Weights of a small transformer language model: capped logits.
Each number is 500 + 25 x the weight over its row's rms, rounded and kept within 0 to 999. Layers, rows and columns count from 0. Numbers have three digits each. The size before them is the row's rms in percent of the matrix's.

# layer 8 attention output (transposed), 768x768, rms 0.00996, rows 99-123,226-250,354-378, columns 512-575
119:481510506512480448453497503508467456475483456520500497476511501484483500487516504505466492506525496509554512519456501482477497509507468443498526505532510493514474516489496505516516495499479476
106:515479451479496502528543478452456468493501542488489517491469507489521469485452500484489508477483491523510512471508555453484495557482513475478472500502444474490475490471517516510493497478494474
126:494473495509517536548486516522526528500494489521526488489480526493529494531528505543527486533508470549480517544516433494481502440486492544495518483551534490453522511499512480471507515463476498
120:491538480513535494477495545500482507503490463502481500508467443475533487474494484487495478506511495480472507504475465512515518541499478501503492520500456531474511566481467573470485496489518447
099:542504515501507498517518494499501515438520509497485522556491478548538513496487539481481499471527529521528504522532522476521515517503491514473511531484501509512490528472493518462503506430510516
108:545522473498528483537535502528493500461476513488528479513494494494521498519502490463507504483552498475517494454501463493547521467477521509482478526486491519504493527520497486515530523517487482
114:533497501521486493525482522481494476466486478491498510525476535560529503510548506507448494449506505487559500501499466510510518508448509537536503548513477489470478509507479544482500482433489483
113:523520453530491524477494518471492525413508520512487503483523515556474517499535516490526499470521483471528502507508475518485479511440524522542520501510493526514502484510465486543536515509488512
111:466500520446474473494497521454513465493504436522515457477509523492482523502497479535510520531471468460472537502494473552499506498535495487496486486482508453490498515520524478535501474519499501
118:476529510494457494527464494498497468504494541498469556476505488523473479515495503502496477502492476487548477505532514492495471541470513521514505504473473461500484493488457513498527480512471531
108:500487503472435515491488513533511505512489487505508525484482473470518525521499492529515513500433520532462462516502522518501537498552502470534510457519514452560479515487534509499497505445495517
115:494515520521523538500508482522517520480501521513507453481567478487476508500497492479489535508535493527543504501506496484496488501525542536486505491499531541530519539513503478478507516508453501
113:486498481499548524437525509482531504519479462484456492509560516483464484502524524519530527492418499526460528476483496472492507524561514454498452522521515537516524477462524476530476505516490530
108:488486478462499520529520452489502487494498523510491551517549517511480474486517541462526513493511551548504524495466516517502493518483512467524500523490509537525487492459528493518492524483480526
117:443454512479494536493483476522499480545495474513472534506535526483539502485487522504519492496480509538446478492461531499524493496540488439513514507499526480542517491423555510516513515473489529
112:489502463507560502520485516513535496481464508497516465490505519506469483530540502485513534491475495482534532477500503500520499453506503496491547469527468482488574515518487461499494496499516508
101:496501520480481541469508542476524498465499506503516503497520464522498542523510479518480484554500494498467469474514482557507490532449497514521511496491520471525514470496500527487498533474501492
110:524503487480460527498512490497522544499514502520521494534525526485513531476459500493522453504497465498478498482474485507516496526534509486498488550532530519555479521521517471494522482518488484
101:520523561522495533536498513528551518490491511492497457511498495516503507481472496486460450490459493498530492513516521490501441486484509535499478503482508499502511518507489492480508501508519460
114:521467475462542493489481549526494448482489481482475551451480500505504503542502518529506515447470492498487507511512537542481515493504476455523465494477465487509513483470513506519498488462536491
115:503538504469498492546518454494489491507534527503475502525495507503487484460496520517508494503494528515494497502475522521530522507465520476509501532549491563525493509462511547490497539496500479
108:476480506488504483481462485525481529481519519488495502491471495507521456487515549470528519457539510552472520503500514518487500497494463473517509470536473493479495516494512487486500463527501502
099:503530513493449522551492466459492498477516522503487539540463525516476488492509484490480514537561510538483505485472484505524497528529489519518516529468491464515473509522496526474501498521500510
102:520475532478511450489541477556518521500510519507538509505454499483494518509506501486542523447531478470514513501525522523517500522494521526478484487515540520492510498513509504522456474513536521
109:476473525496462488481502498478543488464512492490482513467481492474536470486458504475473488538471481525522473504519491486506506524515496489503491498442503475472460532479504499455543515490488475
100:546520490494527545442519504488466531484522498471500499538489516524521553462492502486488501482515506466443515481504504501495489526496465531494490556524507517494513488544479542441447496493493494
094:499559541499482446461486502520465475491475498517502478485514500462485504494528500501449502510530475533566505504503493517463498476495449496500532518557485492513476543502473539497486508494477473
100:534469507485477479497526487468480474522486509479495496503482510462526475515493487531482489448518466485541461509525550504503533542478514520472480482503486443479487509505534521500504475526500483
095:498551526517529541525496532478495490471483483520524532494508502473495485532520493511520463537519472521477519514498424528495495449505486532522508494516535479448500551520453486477521515497485491
105:524549512488534495479475573439478517502510517484498494531489443450512505482505521522527516530507462490464528487480482507496495541471517533497511500474447483455484525515446518443461479465512441
089:521509518489500514489516449474486500484524533472501491557458498519496534475472524498501510506504484535487481489508491443512507530481469486495476495470498484530501511491503510444474469455540516
096:490510470506499495544519515463467482440509529511467525528514510514507490513536507462508479473526486459509483478471461482497492467484502510520507540502503473470511472526456467526513528517488482
095:538518501514488496539510509477477503461528491480546515514514494546543503519501497532470464535495493441505509511502468495513509509499484535525487546485497510475477484504462517494514463433492510
088:506481507508484509477504512485492533483520519491522490492504501519479497478501480509517514502496482520495495505554492508490501523423531494524490449491503505533526461475509496535523511529523499
104:494482475507497472476511522495486448499524429480512466476500523484500529490507526509524510523517452513501539488510494508507501488521461513501512494470481472453504539505490526537484501475470498
104:531508499506489495525495512473504468527480509478523536506505471495502494535490502509543489533492455505486500482544515500461493522465544498523475509465502443521508469498505487500513484527516515
094:497476506468464497507492500539560479518465486516531496490501492501538501505483456508479510516461542508480470507462515537498531485551512460505514485539528505531473545489533498491495491479511501
103:493509481505491503486485496524468481484521547542512442483541455511478518509486495483510512525506489536515504507498487500500494492507497530493527476499527529521516495489513471497497495505466505
090:461520484491526515448533531498533531486495483501482469491529510477527501493530497530509484481439525518486512489492484487477512494539479490479519533520477529477532501446494558533489494531485539
081:463462482473490492518512441507495473505518562520493513516516494507463494488489519482497527488518536522509484504478509499538509536504507484498513529492488505510530484437499501505478506462521515
095:457451518449516540506527509520514510540482508510502547514504532478536493520476456522495534501482501524461455509497553515525493511510509444469503481473528489541494522433564542479534525471486503
100:468538489493534475514487505503539503490510474497489478475492498476482495554553497486523502497458478495525530505508471504505508471513515458535556474523471485459556499488495498489542485525499515
107:492492488466506521531502510499540485486516517500486505497503473510495510524482487517519493566508516517461478481519499524544482548497526483519514499498521506493510519483486503484473524451495480
097:500502504481485537515504482455517526509512516511485530540506503494470540516494482489540482514507469498469512479456482497522458525534517481479524536485537512492497566548497472485527510510479518
092:531532530504475557512479493490510494543529494487529488508530484504487506486459512509447436505481475507508514509498523485497437489504484508516501482468507493508484499515502456474504498509497480
105:502508468472527495453482523535510477500498487438478515475483537476537474495501494518502479460474485512457496467513557536458520495499508470519474506508479471498500505481482525512477472503514521
095:519509524466498500515527497512450510538518575526490499506477540525496485465532484497499493518560487492496482528515541543564523523442492518446515542524477502518488552496492560496477529450502519
110:505490540493518503418450475534484528501504520454511499498443514494513484497544506472500522473539503523499490506508512527485500489441479490511464455510474482510460514497488535475496472557487502
096:509493503497474500534504491470510496484498540515531519536480513525492525493479474507482532528553510522473485484490464511530522510521519509459488500468494490504482512527497499479488514498492459
079:542494516503501492482549491560478532462529497494494515490486511508505518464522532492543469441522509494528524505493545500476488488476481519474479503519499507472482478477516468501461493493494514
105:534524526484487492476492507473456520477488512520502521568509477540494496493484507466497477509512507467472462505478502472478467512474474496510495561553496511485487520516458557473465490510506479
113:523521491530523454461516477511484491480495505474498498499501499498490482517524469538484480502495510514548493524484471479435466508495502514454482505541498518520443519499472500526480514520497494
107:525481468488455529500523464472489459500519506497490492449506501478496500497474534520469486488501524497539505501479520449526478512488507507508486491523514476472511504516520543532502515485460490
110:469491469500515552526467488500492506539486496506478547527505545519515488523521506497514467498515455502462488516494465510473512474493478539494544534545536485479503493500491467494489502515514503
105:534547481491536504482520528488480529513525510481511506549505470468517463477493492504533492530508496510473531484499501516496521554473501570445499501482434526479469526499468535479451488508515424
097:522509539490449509521500481471493454489554540487485518549475487514515496500474569473502520506486523533516471538502501467519501493490502481510488510493508476521493501507527527454478487480504530
109:471496452498484516509495476497475494492472497516444517497534500558526513493517500424501489495541524483475467545473487475498517504483451488533504526541496490526515543517473473526509523490487471
113:491533505504496492515502514531515499500502486479504526542527524495520498515506476531438495503495483493510491488531447538540515471487464477492507520482468488497494486514487551484527515469500490
104:515527505528498488478519520463515525469496506508519510463511491541481479514512503500546493509519475489521482527521450479509512450473517537532504453480507511514556482520471559502543515518504522
110:498487470471494449501533497488474474483513459507492475499485483492479468515518472547489495492485495470493527500502473533462493494531535495484496488487497495461490517502502500537458488486500489
106:498525520478480468533465506502489471502463519516486548537500478486510470561481532496519515535484494508527476518524505512483498516499508471527495497491471458518512452480495528500522504506492522
102:521478509469488496527465504523516480513497483498553523524488505479544544513490480520482510468452489508474499499505541572499552501548483486500540474500506475532484521489546479494509504478525511
110:487523554500510527523448490510476493538497506516525479492530496481506511496485521487492549522567524522513481518470513490510499504491490501516534508509512499484493525510551465479488497492490510
100:534469523506544517439518502471534549487479493497480538481479517469492507483501520508536517508462505505478526502463491466481516509521528489518490502474521526492538502451540521520484478517498541
097:496497497455437490492487464481522445516535526486520470507515512504504500479504537470514515544487527518485513533455477502550498507496507485550515519497512509510504488437536527510469521492506495
108:516478522500549548516497499486529481533481488490479510491514534479517514496499463504546473477472489511494492506461534511486504522501523511518468457472518499528482517465535516512529530499463494
107:449507464502498476503490468509550496502479460470476452487512493466495456530538522494494489510495485503509509486545480494536521458500502502541556451508455477530544512516473505473510486505502517
100:491511476488512519499526518469498476470520513500506468511514450523504504519490484526510488555467508498445487477482447515476472527466531506507514511509527508472528492501516513499470501487514477
107:524472489485491524503506499458521513497515484503510507540492553501512531459461454500527488485513462521478504487450508532481523509530523508501519514514550549505495546533535455501512500501474498
103:507518540540488533528472495510524513492504498498473491517526476537485509496468544494493449503492496488539513497513521477525461482493478470511498530487499478491478497530494475489512482501514475
102:531506486476505523457483558510459505473476477496477566457492487488501464526511533508492480466435510494447489512508533524496543491525466452497490500505475501495514518485486513528472474496513515
109:561534519467483492510537479492468473482521541532517513509489545516519487463514514504542521506535497501529531517488526547501486494430507522525494519513509559492500536485494558491477546447503488
099:518520498502530506458475479490472564482522517511515511478480509485486448537539571471512528476505529531517525516482518512508486500477483510530460461507507512476461515526496529479501513510477504
111:531503503474504463528504502479521502467522544486547531555471513519495513493490472509512552543535467524490501449489480533498514511517520535469510524452481500489499510515521506469517513532511478
104:498478520461514490486508476561454515497504518526482525496467504503522534507483517491535476429536490483516467501540502491501519508460502492473487520543530503506498519494502490510487471499511492
# layer 8 attention value, 256x768, rms 0.015, rows 99-123, columns 512-575
105:474506474459488489507524476487510496467422500517483555474506436497521446496535546516469512458569484503514547478476515469488459501523503482519484484511488482502503512490524507468519491460527546
105:493499513523470497532471495471453515449480524480519500484531508548466497505517566485541481491512475491511455496513483518527464490476505520540501500519462500519492488500504515486490515456517462
113:501469541479419500481468498496494469487484557483542456509473531484492562503502492470511495497515498451487474516472525507514540567452534488478514517489526489471515488503495479524498489563481541
103:545450475532491493494488510481515525462474551531471487510480503494457544476528496540474500536441517521500500519462494500526583491494479514512479450479529511479486458502525505484484453471486512
098:509516530498495489500515506543517482503463490521529482510515496472487474481537522522531512482522549499459483514478511476495504534525444458498483465496467494489495536487492503462490468483497503
101:465522503485483492500529524469491485470483498533544535517552504539513515479478482457483489497496492505527445508478502529531546525497515472544432518496486516509495498484490476482523533528544481
104:521509448512494530498525499495545468551473499477514498513479502488513527476518489525463491535492473535530468536478497466516499512499488449488482496483518467497470511540473498502519506468449506
098:504501527541525530476476446486475483528504508538501474443503466514526490498534499529513541478535510441507500508462487511471532489488502519533484490509507526483518511493491454520476492525509513
101:511472489505480498466512492468479519524483532502500513490464479543538475510523494484450513488480492533502532517533569528474456464501503491512493496501453532503495482477488514510522494494552467
107:471505456500495473512470503526477497486518508507483500533510512487495493499501506513514552515456514479533461496486490520493492488498491453492542513480501501486488491522505528480501504490487511
104:532482512453454497521475541556500511505469460502499503534495508456478526441485473522490472517505516487491506494478520490505500503474489497486519498505494532487491541442513525493505481488477460
103:531483510507535474534461508468466507531497483475509505464485494467467500515508498490533488571540504494485505495505482502458535480533486481515578488511526491516462502502487489508511535479529487
103:542531506519552464451527490506486499522547465552457485500503536534461519510454482501484490460501452486475494532491500515459512463549486501481512503506498542521497517511534478497499497499489535
101:528544493477451471493467496491504496451512467509526507509532481516503474514479494446501487485514472514519497513517510489473464494542467500523573493500500514511479489488484522503532516508520449
102:496575496528506480522497489522496469538522489520490504516520489475537525509477510478503506520483496501485529544477536512441464514504476479540491498520504463528481512506561557507521506527534416
104:537483525518551551515469504526479481547500493457487476491494464511533535510503473507504489473516472514468532459504497492473499478492518540483521496500462499493490522505450502472507507551520523
095:511465502497510481490512545500534532492495490490467511485479494458487549509505507500469489492481484446490529519481480463490485508463497507467552468474497509451511516518555545510485454510500473
107:512493472520516479471505526477499514485480546462481512494491530464513534519516490472572467497507485468504440505506493512499519486491470478499488486520553534439467475568509508506510521489502493
097:510518522530552504521520515526475555448509513471517508471451501510485492503509509493535511484487506466473494503500460469559470535478471512492484484531509501515466532481474503500500511511477530
102:476479522510510505483482532550523475506503531487459491545468497529502512515514532485459537490490480529503536530489487527510540521482527497504495494483491536515507528479505543517487487479549522
109:509529482490460493508518458478512496507532517492492485492493513485493471500500496505504533471501487451502539512452520494453464470465514508507532496484517506503464468493493509505534530473539480
103:529547514484494500475531465493493500527516516538486439471522544522513520503533513480486524500505506521508539469514518549517517520500497497506548466522482522480478493517508541500492505521517487
101:522515515458467487574485512450484468474456515487537513526467485473527473468478505482487528545485533450523487452480489481511468491515531506506514508518504506480478461525503502515507482485494459
102:502512474517538504476519491518506473480500555531458475457483505524499485517468514489465514485507557510504473501481474531484503514535467513508458496492486508513550506495495470509514531508535518
096:549513505475498482529512488494508510525498482558522487486473496474518520491516509473504488542502498520541471490477508507517520526526476500540467481494515480500509535464505518499524515525520464